Part of a small language model's weights.
Training: a variant of SOAP for these matrices, 145M tokens, 2211 steps.
Each number is 200 + 20 x the weight over its row's rms, rounded and kept within 0 to 999. Layers, rows and columns count from 0. The size before them is the row's rms in percent of the matrix's.

# layer 11 MLP down, 192x512, rms 0.158, rows 25-79, columns 0-127
090,200,225,189,188,207,177,168,217,207,190,193,208,215,208,225,198,217,220,208,170,193,192,205,195,178,210,168,203,201,191,226,212,190,181,203,214,182,194,220,199,189,235,242,205,211,182,189,252,203,185,178,209,205,182,237,201,194,203,200,185,222,218,199,176,197,224,173,175,181,186,191,175,205,185,198,200,192,184,220,211,155,193,175,217,206,206,228,203,248,206,227,192,184,213,201,186,201,187,196,213,216,165,166,221,190,180,199,200,219,220,198,178,224,210,149,143,194,215,197,218,195,205,187,252,202,228,182,193
107,232,200,227,226,195,175,202,196,197,176,220,203,227,200,201,189,204,210,194,208,200,159,201,204,204,190,172,176,219,173,194,150,184,198,244,222,200,214,201,212,233,202,173,206,184,209,208,173,221,165,210,216,161,166,170,192,199,194,193,176,196,174,227,212,219,222,192,208,175,188,174,200,184,231,226,205,178,223,177,206,225,228,223,186,196,200,193,209,240,220,232,195,171,210,200,214,218,218,231,174,218,202,193,176,204,182,236,170,217,161,184,227,194,172,187,217,164,202,160,213,231,173,243,191,214,194,207,201
106,191,188,206,209,231,238,224,227,174,161,189,174,205,156,208,207,197,205,160,209,205,227,207,197,203,203,204,222,196,220,208,190,195,211,190,204,204,205,183,200,229,200,218,195,176,225,177,217,160,230,213,155,217,230,208,208,197,202,163,202,188,175,236,230,183,228,205,202,194,185,183,198,226,209,212,148,208,205,212,181,189,174,206,185,161,204,186,218,222,231,212,214,214,198,192,199,197,181,195,159,186,208,252,202,212,196,179,226,180,206,207,191,183,214,190,233,157,210,193,207,242,224,203,160,217,180,203,195
101,211,233,195,214,203,244,152,189,195,210,193,160,179,215,197,242,199,194,184,203,218,203,178,215,183,175,199,224,186,191,209,207,204,208,205,242,183,201,223,203,209,213,168,214,202,172,190,243,209,172,203,223,178,173,253,219,190,193,203,200,179,206,241,212,169,186,222,240,164,172,202,185,214,214,199,207,256,195,176,207,197,201,182,174,177,234,219,232,198,229,216,199,191,208,193,201,221,251,214,227,216,191,177,224,199,200,191,216,249,168,189,196,208,220,216,195,209,175,205,187,171,259,190,214,182,195,182,171
102,246,191,203,244,198,206,155,201,182,212,217,197,199,213,211,236,198,244,182,188,209,170,229,188,164,208,228,194,179,197,168,225,213,161,218,196,179,153,208,166,198,197,193,184,224,200,173,242,204,188,188,224,199,207,191,241,203,204,195,202,216,169,184,221,214,194,178,213,199,186,193,201,187,193,175,206,152,202,160,217,201,197,186,204,195,168,187,212,190,171,193,208,231,231,192,184,191,186,194,183,165,182,187,181,241,195,178,175,195,202,154,214,216,208,187,212,192,171,222,222,194,170,192,254,162,176,221,195
096,222,209,221,204,212,222,206,216,232,183,231,240,205,222,180,224,258,220,235,217,145,192,200,212,163,224,198,216,210,198,234,211,210,191,193,180,200,196,177,210,179,200,195,252,243,195,166,210,185,225,213,196,204,220,179,222,187,205,207,146,227,186,184,216,192,211,224,175,177,204,199,179,166,194,205,219,199,192,190,165,191,207,245,214,182,231,194,211,185,187,194,203,146,189,220,184,200,209,185,193,189,230,182,213,184,147,215,192,183,198,188,183,222,186,189,237,153,190,201,231,200,181,156,202,182,188,198,188
095,211,190,242,195,194,241,215,204,195,218,173,236,224,175,197,210,191,239,197,187,219,182,221,191,232,186,203,202,226,220,210,214,201,184,227,209,204,233,190,226,215,183,228,213,211,198,201,179,159,194,204,215,186,186,216,198,182,173,172,182,169,215,206,182,210,207,197,225,216,195,214,221,236,229,213,218,203,192,230,215,194,162,212,207,218,166,195,206,216,230,207,216,219,195,218,233,211,164,189,189,212,173,183,203,214,182,170,160,192,206,209,223,225,196,158,205,204,226,192,211,225,208,183,245,178,212,213,210
103,194,189,173,231,221,189,211,210,159,212,178,206,212,209,210,189,181,213,162,215,192,204,166,186,174,199,172,190,210,190,176,206,177,198,190,206,229,209,202,177,213,190,210,183,203,187,195,184,213,192,180,202,200,195,181,200,173,181,180,197,195,216,214,199,199,248,196,217,183,224,157,179,203,206,210,233,194,195,191,173,209,186,210,210,177,170,180,183,202,200,187,200,160,193,212,181,179,171,168,194,237,219,210,195,213,186,172,173,228,196,208,189,219,204,198,238,227,198,160,181,161,203,173,202,186,214,199,198
113,199,222,213,193,188,208,199,218,168,190,228,206,229,172,232,205,198,216,216,189,221,202,193,189,204,195,187,206,184,225,187,188,208,232,206,244,215,202,196,153,212,196,201,205,195,203,186,230,205,201,207,202,170,175,195,202,183,181,213,249,187,205,207,196,180,176,201,239,214,160,172,154,214,212,196,218,192,221,204,234,192,187,174,208,182,210,170,225,188,199,193,235,179,216,227,232,225,197,181,186,214,214,222,206,207,221,236,203,228,232,220,189,212,189,168,221,215,211,220,175,199,223,202,148,215,189,169,189
101,206,210,204,223,191,189,230,198,194,196,209,194,210,219,187,191,168,209,189,210,197,170,196,193,191,204,186,199,180,218,208,214,150,197,190,168,176,234,186,214,223,227,183,183,201,185,215,229,227,172,217,216,206,190,209,217,227,205,186,174,172,197,220,210,242,199,165,192,212,213,188,205,159,190,187,192,210,184,253,205,210,182,151,226,207,189,182,188,212,184,224,215,187,184,224,186,211,184,201,176,184,195,211,225,216,191,187,210,182,181,232,217,206,164,182,197,212,159,178,203,190,209,192,189,191,201,176,184
107,217,215,213,189,200,198,177,214,218,209,184,197,213,222,169,165,203,234,234,178,232,194,153,223,218,228,189,262,196,179,207,198,209,197,218,175,195,181,208,193,209,219,236,199,174,193,225,211,158,189,189,244,221,189,235,184,203,206,174,157,224,220,209,214,176,199,208,221,196,224,207,157,220,228,199,173,174,188,233,235,205,214,217,204,232,182,189,245,213,201,221,175,231,193,192,191,191,212,227,208,186,243,208,187,170,178,177,210,182,195,194,218,188,197,226,185,213,178,242,200,182,231,199,150,183,209,210,175
105,207,232,217,212,192,218,183,192,171,224,233,201,205,219,212,147,220,205,179,189,231,189,210,207,182,202,212,192,179,214,194,208,156,193,206,181,181,217,187,217,206,189,212,206,208,200,190,191,204,223,177,199,211,202,212,258,201,224,149,182,206,217,186,173,234,173,223,157,213,200,189,183,195,197,202,211,196,199,208,171,200,172,166,224,179,199,237,193,233,208,216,215,224,215,175,174,185,206,246,199,208,193,203,174,231,194,252,217,179,218,145,208,201,165,216,186,204,222,188,188,189,160,228,189,171,182,192,213
105,221,217,183,231,189,177,230,187,216,181,203,170,190,173,232,177,195,234,243,206,176,203,239,179,192,178,223,192,235,209,245,198,205,188,247,184,193,206,207,166,197,220,212,223,186,207,208,175,192,203,214,218,214,215,183,177,187,183,215,227,218,237,221,222,181,200,250,196,199,189,251,221,181,172,205,178,195,211,207,197,191,215,232,201,219,194,232,179,202,188,187,152,161,185,214,214,200,205,218,171,217,206,181,202,183,224,196,186,200,231,210,188,170,210,195,161,193,187,175,214,230,179,179,224,231,204,170,192
096,204,251,200,235,163,200,218,193,162,176,186,170,221,240,178,209,172,207,200,194,207,207,209,207,196,181,207,177,198,191,174,185,225,203,201,227,194,216,204,183,192,233,197,191,231,204,232,199,209,215,229,211,156,234,202,218,214,194,179,187,234,200,189,193,228,181,232,201,199,226,195,203,197,178,188,174,167,206,197,201,200,181,214,221,202,238,170,208,229,182,165,192,181,226,193,163,223,175,210,183,199,175,210,213,197,147,218,209,249,233,213,212,200,217,188,215,179,190,162,197,197,184,204,181,181,193,223,211
097,179,186,212,214,172,238,176,190,197,198,190,213,247,213,203,186,190,190,144,162,198,189,176,191,181,217,194,196,224,184,195,207,191,150,170,228,207,207,177,189,249,219,173,204,200,212,227,225,252,233,228,191,230,174,211,192,183,166,222,231,214,218,191,224,192,196,218,191,196,186,202,171,202,214,221,208,187,198,195,182,153,200,185,211,227,159,250,203,221,197,188,170,175,234,215,232,212,221,223,210,197,186,213,172,169,152,197,219,206,206,179,230,200,188,208,162,184,218,179,194,201,211,182,190,165,172,190,224
110,195,211,199,196,233,164,212,190,189,181,134,175,181,197,223,169,235,202,189,214,175,211,154,193,223,142,229,198,192,190,190,188,227,227,201,203,210,215,221,202,199,207,210,217,214,187,207,210,173,214,186,192,216,210,184,230,193,167,223,209,188,214,181,223,208,229,182,202,172,212,176,193,195,203,208,193,213,199,209,210,224,223,173,170,170,229,192,243,219,176,200,234,226,211,209,234,197,184,180,233,199,199,228,234,155,195,210,210,243,201,214,209,222,160,231,209,167,189,194,211,197,211,207,220,223,204,212,181
100,187,228,213,217,183,232,190,196,209,195,221,164,176,234,184,201,199,204,182,198,226,173,174,201,196,220,186,204,153,237,174,208,221,217,195,187,222,215,208,208,188,239,187,164,209,192,226,223,199,190,202,201,197,225,208,203,203,168,161,225,191,177,188,225,169,203,210,181,199,220,207,139,224,190,184,201,189,209,170,175,186,187,200,224,190,169,171,202,198,184,224,208,180,194,204,212,196,191,252,208,220,157,191,225,201,213,204,177,183,216,189,197,186,216,188,183,165,215,186,174,186,218,190,212,184,196,173,192
105,191,175,196,205,187,232,211,206,222,183,210,204,196,208,201,218,239,195,187,167,168,190,204,176,206,185,250,208,166,181,222,187,200,166,231,192,174,168,241,222,207,214,224,209,183,178,157,206,186,173,222,195,200,184,220,240,225,194,205,238,218,228,214,200,187,233,175,177,202,208,196,231,193,241,198,224,219,236,196,219,189,181,241,240,209,212,196,172,195,215,211,172,182,220,205,194,158,195,242,203,195,166,218,228,200,210,181,171,236,193,200,192,223,194,209,190,165,170,167,227,200,192,206,208,206,192,205,226
097,215,191,248,210,222,193,198,228,205,216,175,187,195,204,189,204,215,191,181,208,210,202,216,197,193,212,180,182,255,232,163,237,173,199,206,180,201,173,228,221,196,210,210,220,209,209,209,235,224,171,156,214,199,177,188,189,212,193,174,194,197,183,176,202,182,234,195,232,162,212,188,230,194,192,193,177,187,148,207,178,189,186,184,221,232,228,179,185,182,175,194,172,168,180,206,213,221,202,199,231,184,196,205,170,243,228,181,199,194,221,177,185,205,201,198,186,178,189,220,179,226,204,180,187,192,218,212,218
099,203,202,219,196,180,196,171,224,219,187,214,228,202,163,197,198,172,186,151,218,185,181,232,249,208,199,170,228,196,201,222,186,202,182,194,236,164,234,201,177,184,206,236,193,178,170,178,239,210,221,192,220,187,215,140,166,234,217,189,161,195,204,198,197,227,174,194,197,226,180,191,197,200,210,214,201,216,180,229,230,216,186,169,204,217,191,203,217,207,230,213,219,217,201,208,190,229,206,171,193,180,186,191,213,234,171,192,235,195,211,211,234,177,200,194,178,184,183,240,199,201,189,194,220,216,198,175,186
084,186,172,197,210,217,207,225,167,176,198,205,202,196,213,200,169,156,220,196,166,183,187,189,200,180,217,177,215,217,221,211,215,203,185,238,234,176,210,170,228,175,197,204,210,164,224,191,229,222,200,213,200,155,187,187,182,171,226,165,200,206,173,174,221,217,185,219,184,171,209,190,181,210,221,178,200,191,204,189,222,227,223,219,197,207,212,215,189,192,222,197,212,184,184,130,195,222,201,198,180,202,230,220,191,216,177,199,219,219,200,182,195,241,184,210,209,196,205,187,185,200,220,194,190,206,209,204,154
097,198,192,223,203,198,191,202,222,190,194,219,168,163,192,178,206,206,202,226,214,186,217,201,202,208,201,201,187,172,190,193,146,179,198,196,168,205,203,202,177,202,181,187,198,230,233,200,205,196,205,213,204,201,218,180,148,216,197,156,191,225,161,208,208,174,198,202,198,181,193,193,159,200,207,209,178,180,200,228,181,203,222,190,190,211,199,170,191,219,208,220,225,196,204,209,178,204,199,176,181,159,195,185,209,173,198,177,189,221,221,198,200,187,156,216,207,201,186,209,190,247,167,215,233,202,191,211,195
094,197,221,213,205,198,207,234,166,190,211,226,215,204,187,216,221,185,223,199,191,194,216,190,196,213,201,209,192,153,197,171,189,164,204,185,199,226,193,195,199,216,211,196,189,182,229,213,180,200,161,180,191,187,214,175,207,244,178,196,212,160,206,191,202,217,204,168,200,212,167,191,201,231,174,241,217,207,219,206,209,210,232,201,213,169,185,192,196,197,212,203,172,156,180,195,195,209,202,183,198,183,162,195,187,199,171,181,195,207,188,211,239,209,194,196,183,187,199,187,205,182,212,227,200,177,217,191,210
096,228,220,190,193,206,207,240,222,178,218,182,208,185,204,202,209,211,211,199,157,214,164,208,243,188,213,211,184,210,202,246,175,211,195,225,238,214,221,232,220,190,191,192,228,232,182,177,226,228,194,196,197,197,199,217,192,195,193,192,184,190,224,217,215,160,235,162,242,193,188,176,187,195,240,173,225,186,178,181,207,227,210,208,231,199,201,218,219,194,215,204,176,206,187,173,187,185,186,177,197,183,204,180,213,185,200,176,156,212,206,219,212,166,225,203,160,202,179,220,192,233,178,208,232,206,234,195,233
100,208,227,209,197,179,201,192,170,223,190,193,165,155,178,225,214,174,232,218,213,192,209,192,168,213,205,207,189,187,185,190,166,189,172,178,218,182,201,218,208,205,180,188,217,182,205,193,185,178,220,198,169,233,196,190,223,214,225,198,158,212,219,182,157,232,206,198,186,212,196,191,211,211,194,186,177,201,203,211,187,192,170,210,174,230,213,226,211,207,238,206,213,214,198,202,190,222,192,210,188,171,205,219,156,210,213,230,210,202,213,183,240,206,212,193,202,234,196,231,167,268,198,225,219,197,227,211,194
098,179,205,195,201,239,177,197,186,196,193,202,227,184,228,192,219,169,199,172,172,203,220,211,216,204,182,226,197,225,180,201,220,223,225,177,179,238,196,212,205,200,198,229,203,202,183,225,185,210,204,193,217,232,205,195,170,216,209,191,169,187,223,217,196,202,148,196,194,195,218,194,211,162,216,183,169,206,201,205,209,241,196,235,208,209,204,194,213,180,185,243,222,176,244,187,204,199,177,208,178,173,185,184,241,198,195,200,242,194,177,189,189,191,195,225,179,222,150,209,227,238,173,177,209,216,220,210,197
103,198,191,219,188,188,193,216,209,192,222,202,197,187,223,217,221,199,183,173,238,218,218,191,172,226,185,173,218,192,175,170,184,187,207,186,213,154,202,219,203,184,226,219,208,202,176,202,216,199,199,158,207,215,164,197,205,197,202,184,233,199,205,208,188,216,217,200,187,160,206,156,225,213,190,238,211,188,198,163,205,210,209,192,179,188,177,225,206,192,240,168,212,193,218,153,219,186,175,201,212,243,223,225,198,185,210,233,229,234,238,174,196,177,212,208,214,190,223,195,192,190,246,218,215,185,187,179,180
100,182,185,233,223,202,218,201,212,219,206,213,204,239,198,195,214,164,221,215,205,179,180,215,177,217,156,199,244,201,207,225,201,220,181,209,181,207,164,178,223,209,186,216,212,202,194,223,208,204,166,157,232,212,179,185,213,226,186,216,215,168,221,227,173,168,204,184,187,216,203,235,190,197,178,161,200,196,162,193,226,222,214,169,214,194,185,196,192,223,176,231,235,221,198,186,196,161,176,181,233,202,224,229,192,245,217,193,211,180,206,247,212,193,199,170,179,180,186,195,193,221,187,206,183,221,179,189,247
098,213,190,181,223,197,213,193,201,183,199,229,200,197,182,220,225,195,186,180,201,235,192,201,230,191,199,212,204,232,202,193,179,193,190,208,196,155,245,172,170,182,217,157,197,183,202,242,193,219,196,240,209,184,206,203,170,226,210,186,208,211,235,202,166,218,200,169,210,183,220,226,217,231,184,194,210,204,195,198,202,204,239,189,179,203,178,217,220,216,199,188,205,188,191,179,185,245,218,203,232,220,181,197,211,212,192,204,196,236,215,232,169,170,239,188,222,182,182,211,219,192,200,211,180,237,180,172,166
093,213,164,193,182,183,206,198,230,144,207,220,217,235,189,192,170,228,196,144,181,242,173,218,217,189,190,180,193,192,179,200,207,194,191,230,203,221,185,217,185,228,209,190,190,197,201,200,241,201,161,182,198,187,178,190,188,189,208,237,225,190,204,198,198,179,192,183,193,205,199,203,224,192,208,200,197,222,199,184,220,154,179,246,216,201,216,187,222,184,218,150,231,205,192,175,202,227,194,214,198,200,233,200,208,212,159,240,224,193,205,230,214,212,216,167,213,258,199,190,208,206,181,194,153,211,236,196,188
102,198,181,199,169,193,206,161,203,249,223,170,185,179,205,214,223,233,247,227,213,193,199,228,208,174,184,188,216,230,198,174,197,228,210,201,190,177,206,236,166,199,220,214,181,209,229,193,157,175,168,205,221,245,171,188,185,195,189,183,210,155,199,231,173,195,244,181,216,186,201,179,198,220,204,185,226,199,199,168,194,233,198,182,222,204,217,177,208,232,184,192,218,220,181,193,190,192,216,206,211,180,206,200,188,223,214,202,190,203,213,173,192,195,210,182,154,206,191,179,177,212,199,223,196,186,179,206,193
100,208,208,223,195,205,184,161,200,220,187,208,186,235,149,185,212,167,206,226,193,222,243,203,233,184,171,227,187,211,183,203,219,172,212,215,223,190,184,206,205,205,171,197,187,203,201,189,205,193,192,191,252,237,199,195,201,202,206,215,213,181,198,232,217,208,185,183,176,224,205,158,195,195,177,217,201,213,187,185,180,185,168,206,200,225,229,213,210,180,179,226,197,235,205,192,196,212,202,216,163,210,205,179,227,214,223,221,203,214,198,157,160,173,206,182,195,237,189,176,197,223,211,197,200,200,181,191,187
101,197,254,202,229,222,212,166,196,203,234,185,204,196,205,190,188,197,205,218,200,186,205,167,224,190,187,227,211,222,188,245,229,197,206,174,162,195,177,209,239,203,178,210,193,241,180,219,190,204,210,191,179,222,193,187,219,216,203,195,209,217,188,254,205,241,215,184,186,200,189,197,200,174,203,222,202,223,188,166,207,174,182,196,179,196,215,231,216,218,193,223,163,225,188,218,217,182,188,233,202,209,211,182,196,223,214,211,203,191,184,199,224,218,179,207,172,173,201,176,221,212,196,175,229,204,194,189,231
094,185,251,185,224,195,203,199,222,187,225,207,207,229,213,224,201,259,191,167,234,185,209,212,177,200,212,189,168,186,216,146,164,236,195,190,183,209,173,215,169,204,217,188,169,183,227,216,186,217,209,167,208,215,201,181,202,212,198,211,180,242,207,156,214,213,215,193,177,187,190,238,150,196,160,215,210,178,186,199,171,195,244,241,196,237,232,200,211,233,169,220,171,184,198,189,189,180,222,225,209,183,219,174,214,202,220,199,207,225,185,225,256,218,186,188,185,201,205,224,188,202,184,224,218,220,213,187,190
100,184,220,251,199,198,186,203,212,225,209,211,205,192,199,219,211,205,162,179,196,176,222,187,228,205,144,199,210,176,194,202,210,161,238,174,204,187,214,184,214,215,196,221,209,194,206,223,205,161,222,208,213,178,230,215,218,182,195,203,232,189,224,235,231,223,213,220,204,186,155,187,194,247,209,220,186,199,202,182,198,165,208,189,184,200,236,208,203,160,238,224,168,200,199,198,215,195,174,204,164,207,217,223,177,143,219,208,174,206,202,202,227,212,208,212,157,211,209,179,210,236,185,210,223,172,205,175,211
105,197,174,198,205,187,194,179,207,211,208,226,223,191,179,218,217,191,192,224,215,204,189,192,218,200,208,216,183,192,210,213,224,190,181,190,197,197,175,198,178,181,190,212,233,207,201,240,176,210,200,194,163,210,194,208,170,212,228,193,181,216,211,195,145,209,183,173,212,201,196,226,185,216,193,219,213,178,244,218,166,208,177,229,195,199,174,212,217,183,213,224,234,215,217,187,203,216,188,235,217,177,191,176,244,195,210,197,226,197,186,209,187,231,206,191,205,222,211,226,195,170,197,204,201,220,247,247,165
103,197,194,230,168,157,213,194,200,182,217,219,201,225,184,193,205,219,201,213,212,247,166,198,194,196,196,187,172,197,225,215,236,185,177,234,186,190,188,210,195,215,192,165,187,188,223,163,188,157,190,210,197,186,184,184,203,202,206,205,184,221,252,188,194,251,186,176,211,194,183,210,186,172,224,168,238,222,179,165,189,224,217,199,169,231,151,202,184,172,231,177,203,217,186,212,192,209,183,202,206,195,195,201,186,210,211,188,182,180,185,256,188,193,179,221,204,206,198,178,217,202,213,195,190,182,215,192,181
098,222,212,192,194,198,213,187,207,227,175,208,220,198,215,160,194,226,198,159,202,173,215,208,211,210,184,194,213,212,188,229,189,204,214,212,166,174,177,205,218,211,192,231,172,191,217,202,227,207,186,204,143,179,209,216,195,211,223,211,167,185,212,205,205,207,208,230,200,189,203,198,202,201,161,194,215,186,203,225,192,176,178,188,205,204,225,233,226,250,183,230,211,214,178,200,178,213,191,247,191,205,199,177,186,173,192,223,221,174,207,190,211,223,192,192,180,183,180,158,187,195,190,198,191,222,203,238,244
102,221,230,211,190,217,176,222,218,232,201,194,251,169,181,175,213,217,207,199,182,197,202,200,165,238,192,215,211,211,205,159,167,231,211,214,164,217,247,210,232,239,186,236,211,224,167,173,183,212,197,198,176,216,250,191,217,170,176,197,213,217,172,196,181,214,201,197,230,170,199,167,211,185,191,190,177,207,210,213,178,171,205,182,173,235,174,209,171,239,187,244,178,207,208,217,213,238,171,202,229,188,189,195,188,200,220,186,180,195,186,191,224,211,196,210,242,203,217,189,177,197,172,206,225,187,203,199,209
093,213,221,226,164,212,185,196,185,173,219,213,187,198,174,190,181,205,196,207,211,187,217,232,220,214,175,195,197,167,242,197,215,207,188,208,216,200,183,204,226,202,218,181,191,191,184,200,221,180,179,188,185,219,169,180,148,200,216,222,151,185,196,217,178,197,189,227,212,164,180,176,217,226,210,195,169,218,204,171,167,192,190,189,219,210,155,213,211,200,206,227,184,157,186,179,177,213,236,214,202,181,176,173,209,209,234,213,220,222,189,231,216,199,176,175,199,223,197,163,188,185,205,227,235,188,218,206,212
096,209,224,165,200,168,191,193,200,195,206,214,193,183,181,184,208,223,182,222,200,252,166,199,187,209,186,180,178,206,205,230,209,239,194,209,227,213,203,203,224,208,205,218,203,210,208,215,170,207,198,218,209,206,214,200,191,212,201,206,249,206,218,167,188,181,202,225,215,204,187,212,204,191,215,216,207,198,229,204,201,212,218,196,209,179,205,203,217,196,225,181,201,177,194,194,213,224,200,178,178,201,232,191,261,226,225,161,242,205,217,173,172,191,142,191,231,198,234,209,243,222,183,193,204,217,207,221,223
102,217,201,219,229,184,190,226,236,231,217,206,194,213,188,146,204,210,171,216,240,196,194,227,179,181,180,197,234,185,212,197,192,196,178,223,212,181,188,211,201,209,226,181,161,240,192,238,178,206,246,237,234,190,201,214,163,207,178,190,217,196,194,228,190,198,177,210,175,191,216,182,247,217,161,228,198,182,210,176,170,203,181,192,215,183,218,206,202,205,218,204,217,196,217,184,156,182,219,215,231,172,170,199,206,187,187,225,191,240,200,197,216,198,201,185,210,210,173,223,217,156,225,204,208,211,208,197,164
093,228,234,184,205,203,166,193,175,218,190,190,191,173,206,197,170,212,191,186,216,221,195,238,201,210,195,171,241,231,198,204,204,209,204,243,208,202,207,211,198,218,203,244,195,197,228,195,204,209,164,206,191,223,237,182,189,171,213,204,215,183,204,181,193,193,188,207,241,162,190,162,215,202,198,201,196,228,205,197,185,206,185,240,222,172,160,114,224,183,228,176,150,204,188,179,218,187,187,206,202,207,190,174,206,214,199,199,221,224,195,213,205,206,226,223,181,208,188,190,181,202,180,217,161,179,181,192,192
100,235,184,226,185,180,206,222,191,174,186,172,252,194,219,182,191,245,192,208,190,223,194,211,202,192,204,201,204,194,188,185,164,184,182,202,211,247,171,221,220,205,221,200,196,208,195,193,235,216,197,231,208,214,201,198,187,220,203,201,200,216,217,216,213,229,224,190,200,221,202,186,222,196,208,177,192,199,156,175,163,201,180,206,188,209,178,187,184,203,182,163,198,236,220,180,190,184,202,202,212,238,169,197,201,233,193,188,203,215,199,247,179,204,197,181,228,227,207,156,197,226,194,198,219,174,222,175,208
093,187,213,195,198,178,198,190,194,186,196,219,201,178,220,188,240,221,191,177,178,189,198,183,218,196,176,192,185,202,148,180,223,198,217,184,165,209,207,186,193,224,180,172,199,204,194,219,225,181,200,197,226,168,197,179,191,216,194,209,191,189,196,202,195,201,216,189,236,196,176,178,199,219,201,210,209,226,207,187,196,198,169,204,192,180,196,218,154,212,193,200,192,242,186,219,176,183,175,235,263,194,230,217,195,203,147,229,227,188,184,171,191,198,195,206,187,180,205,242,193,177,188,201,184,230,190,190,192
099,209,194,192,214,178,149,235,191,227,209,219,208,217,183,222,165,201,245,226,204,179,222,196,226,175,205,210,193,226,201,184,206,210,235,180,200,196,180,225,221,185,171,221,202,165,179,154,219,174,164,211,197,190,224,222,207,179,223,196,163,197,215,185,194,187,229,179,196,203,191,212,170,205,227,205,180,196,196,231,207,200,192,201,207,198,208,196,200,169,202,231,178,197,176,187,185,216,227,197,210,195,184,193,192,197,210,166,201,176,214,212,186,182,210,165,202,203,220,187,189,172,199,213,186,222,221,208,218
096,185,211,172,202,214,199,234,230,188,210,170,255,180,193,215,209,213,184,191,173,206,217,197,204,171,204,218,196,213,199,213,246,191,181,167,230,224,184,181,176,179,190,245,199,177,200,205,177,184,152,175,183,196,187,192,200,217,221,182,222,162,224,203,186,190,208,209,197,165,237,213,205,188,157,199,219,189,216,170,224,207,206,189,154,152,206,212,193,207,178,182,202,199,205,202,197,209,203,198,215,223,205,229,219,201,180,222,221,234,200,217,197,216,174,213,194,202,201,211,226,233,189,172,200,204,197,196,193
101,216,209,196,195,186,217,171,213,215,194,183,189,194,202,202,226,183,164,195,219,215,172,189,228,172,187,208,213,201,195,198,202,176,159,225,200,205,191,215,166,210,174,247,177,200,217,181,185,186,173,178,197,193,193,191,227,202,163,215,190,182,203,216,163,200,218,169,179,193,166,201,183,202,211,206,184,209,195,180,208,187,214,193,189,220,202,221,233,188,233,229,189,187,212,191,233,213,196,199,188,210,174,217,174,223,194,215,216,178,183,202,216,195,186,196,221,205,200,204,217,193,161,208,209,169,195,217,210
089,208,197,196,175,224,190,206,184,175,186,202,235,200,207,192,196,186,191,193,191,175,160,211,220,191,199,206,170,197,167,217,178,237,165,217,219,204,223,202,185,193,169,200,180,167,183,186,205,220,190,202,183,189,219,205,205,193,184,167,208,185,227,211,236,199,193,192,170,201,211,227,225,197,201,213,207,209,173,220,215,200,231,234,222,205,200,187,173,192,227,227,208,192,223,212,181,191,214,207,192,169,190,201,217,177,204,173,194,205,194,188,234,194,191,188,187,195,200,211,205,179,181,207,189,195,201,207,205
095,155,203,225,197,190,214,188,216,183,201,215,226,200,176,188,221,218,208,167,228,224,214,171,217,228,219,177,224,201,191,199,195,189,184,185,208,186,192,204,202,189,175,209,142,221,171,155,181,236,200,219,211,173,183,192,203,190,237,230,208,185,179,182,225,217,188,193,247,196,223,216,175,194,196,221,186,210,204,207,171,199,182,224,187,198,189,209,232,222,205,186,203,209,187,180,197,174,194,201,205,196,178,208,196,211,194,160,173,191,175,182,186,254,229,203,223,178,260,185,181,183,205,189,172,207,271,205,177
092,229,179,174,208,201,218,194,191,201,196,209,209,215,192,225,175,184,187,201,210,224,232,172,221,193,187,187,206,238,172,194,207,230,174,193,152,218,202,248,222,176,208,202,173,208,213,196,176,211,173,206,201,197,199,194,234,197,211,183,197,175,219,222,208,192,227,184,216,215,175,210,193,227,222,199,177,201,176,208,220,213,191,220,195,204,216,216,201,195,176,207,221,218,220,201,160,205,197,202,196,177,172,187,167,226,203,164,239,197,217,215,211,201,180,202,217,200,201,218,175,202,169,224,193,195,158,215,226
091,220,188,194,213,176,186,193,185,213,160,186,186,236,215,207,175,180,231,167,169,226,215,194,159,209,220,182,200,196,183,170,161,171,167,227,195,196,195,161,206,208,209,204,229,195,195,201,180,179,233,191,191,198,186,171,206,186,226,224,165,230,199,207,167,250,184,202,189,191,189,211,198,169,239,209,203,184,213,228,213,210,214,203,223,211,174,209,190,220,238,201,205,198,239,177,207,214,204,196,181,151,202,192,200,206,221,170,204,212,205,195,205,224,160,238,174,189,186,182,182,232,206,212,193,185,199,217,207
086,211,197,188,214,190,164,253,215,206,199,179,196,165,183,223,222,192,162,205,211,218,196,185,190,221,196,201,214,208,197,238,170,186,196,207,194,209,213,203,192,227,191,201,176,209,196,206,193,181,194,189,203,199,188,182,226,195,174,188,223,221,198,201,216,208,183,203,177,199,160,191,222,179,223,228,210,189,199,190,220,196,160,207,182,212,185,218,189,201,198,236,169,170,195,198,211,177,201,212,176,214,225,187,192,191,170,232,186,207,194,198,149,211,215,238,181,226,186,209,217,222,222,186,221,181,198,197,210
095,227,195,197,207,182,179,215,191,188,209,183,211,180,172,177,216,182,195,161,185,191,197,233,176,194,218,191,207,212,172,190,195,176,202,210,218,223,226,220,221,202,198,220,209,225,208,223,214,149,159,223,209,198,189,197,191,196,218,191,190,227,221,239,198,197,177,231,177,216,225,192,199,196,189,187,186,186,208,226,216,215,218,190,158,179,197,215,163,215,231,194,226,199,172,206,210,180,203,210,202,202,192,192,196,215,185,207,181,186,186,212,200,218,182,213,198,163,186,199,204,182,220,220,229,205,195,189,211
091,201,188,187,183,216,182,234,172,239,228,192,186,225,191,198,168,191,208,172,189,180,198,232,169,192,231,177,179,228,224,204,198,234,210,242,248,196,165,214,192,219,235,213,192,158,179,200,218,210,200,192,156,222,222,188,207,214,190,258,239,170,192,236,222,231,203,212,208,196,205,195,216,191,171,195,220,215,243,201,205,219,205,205,175,208,177,202,192,208,219,187,244,186,193,197,219,206,193,191,186,209,160,181,217,173,217,204,213,183,218,210,197,225,214,217,186,212,194,186,266,176,161,172,207,215,204,171,213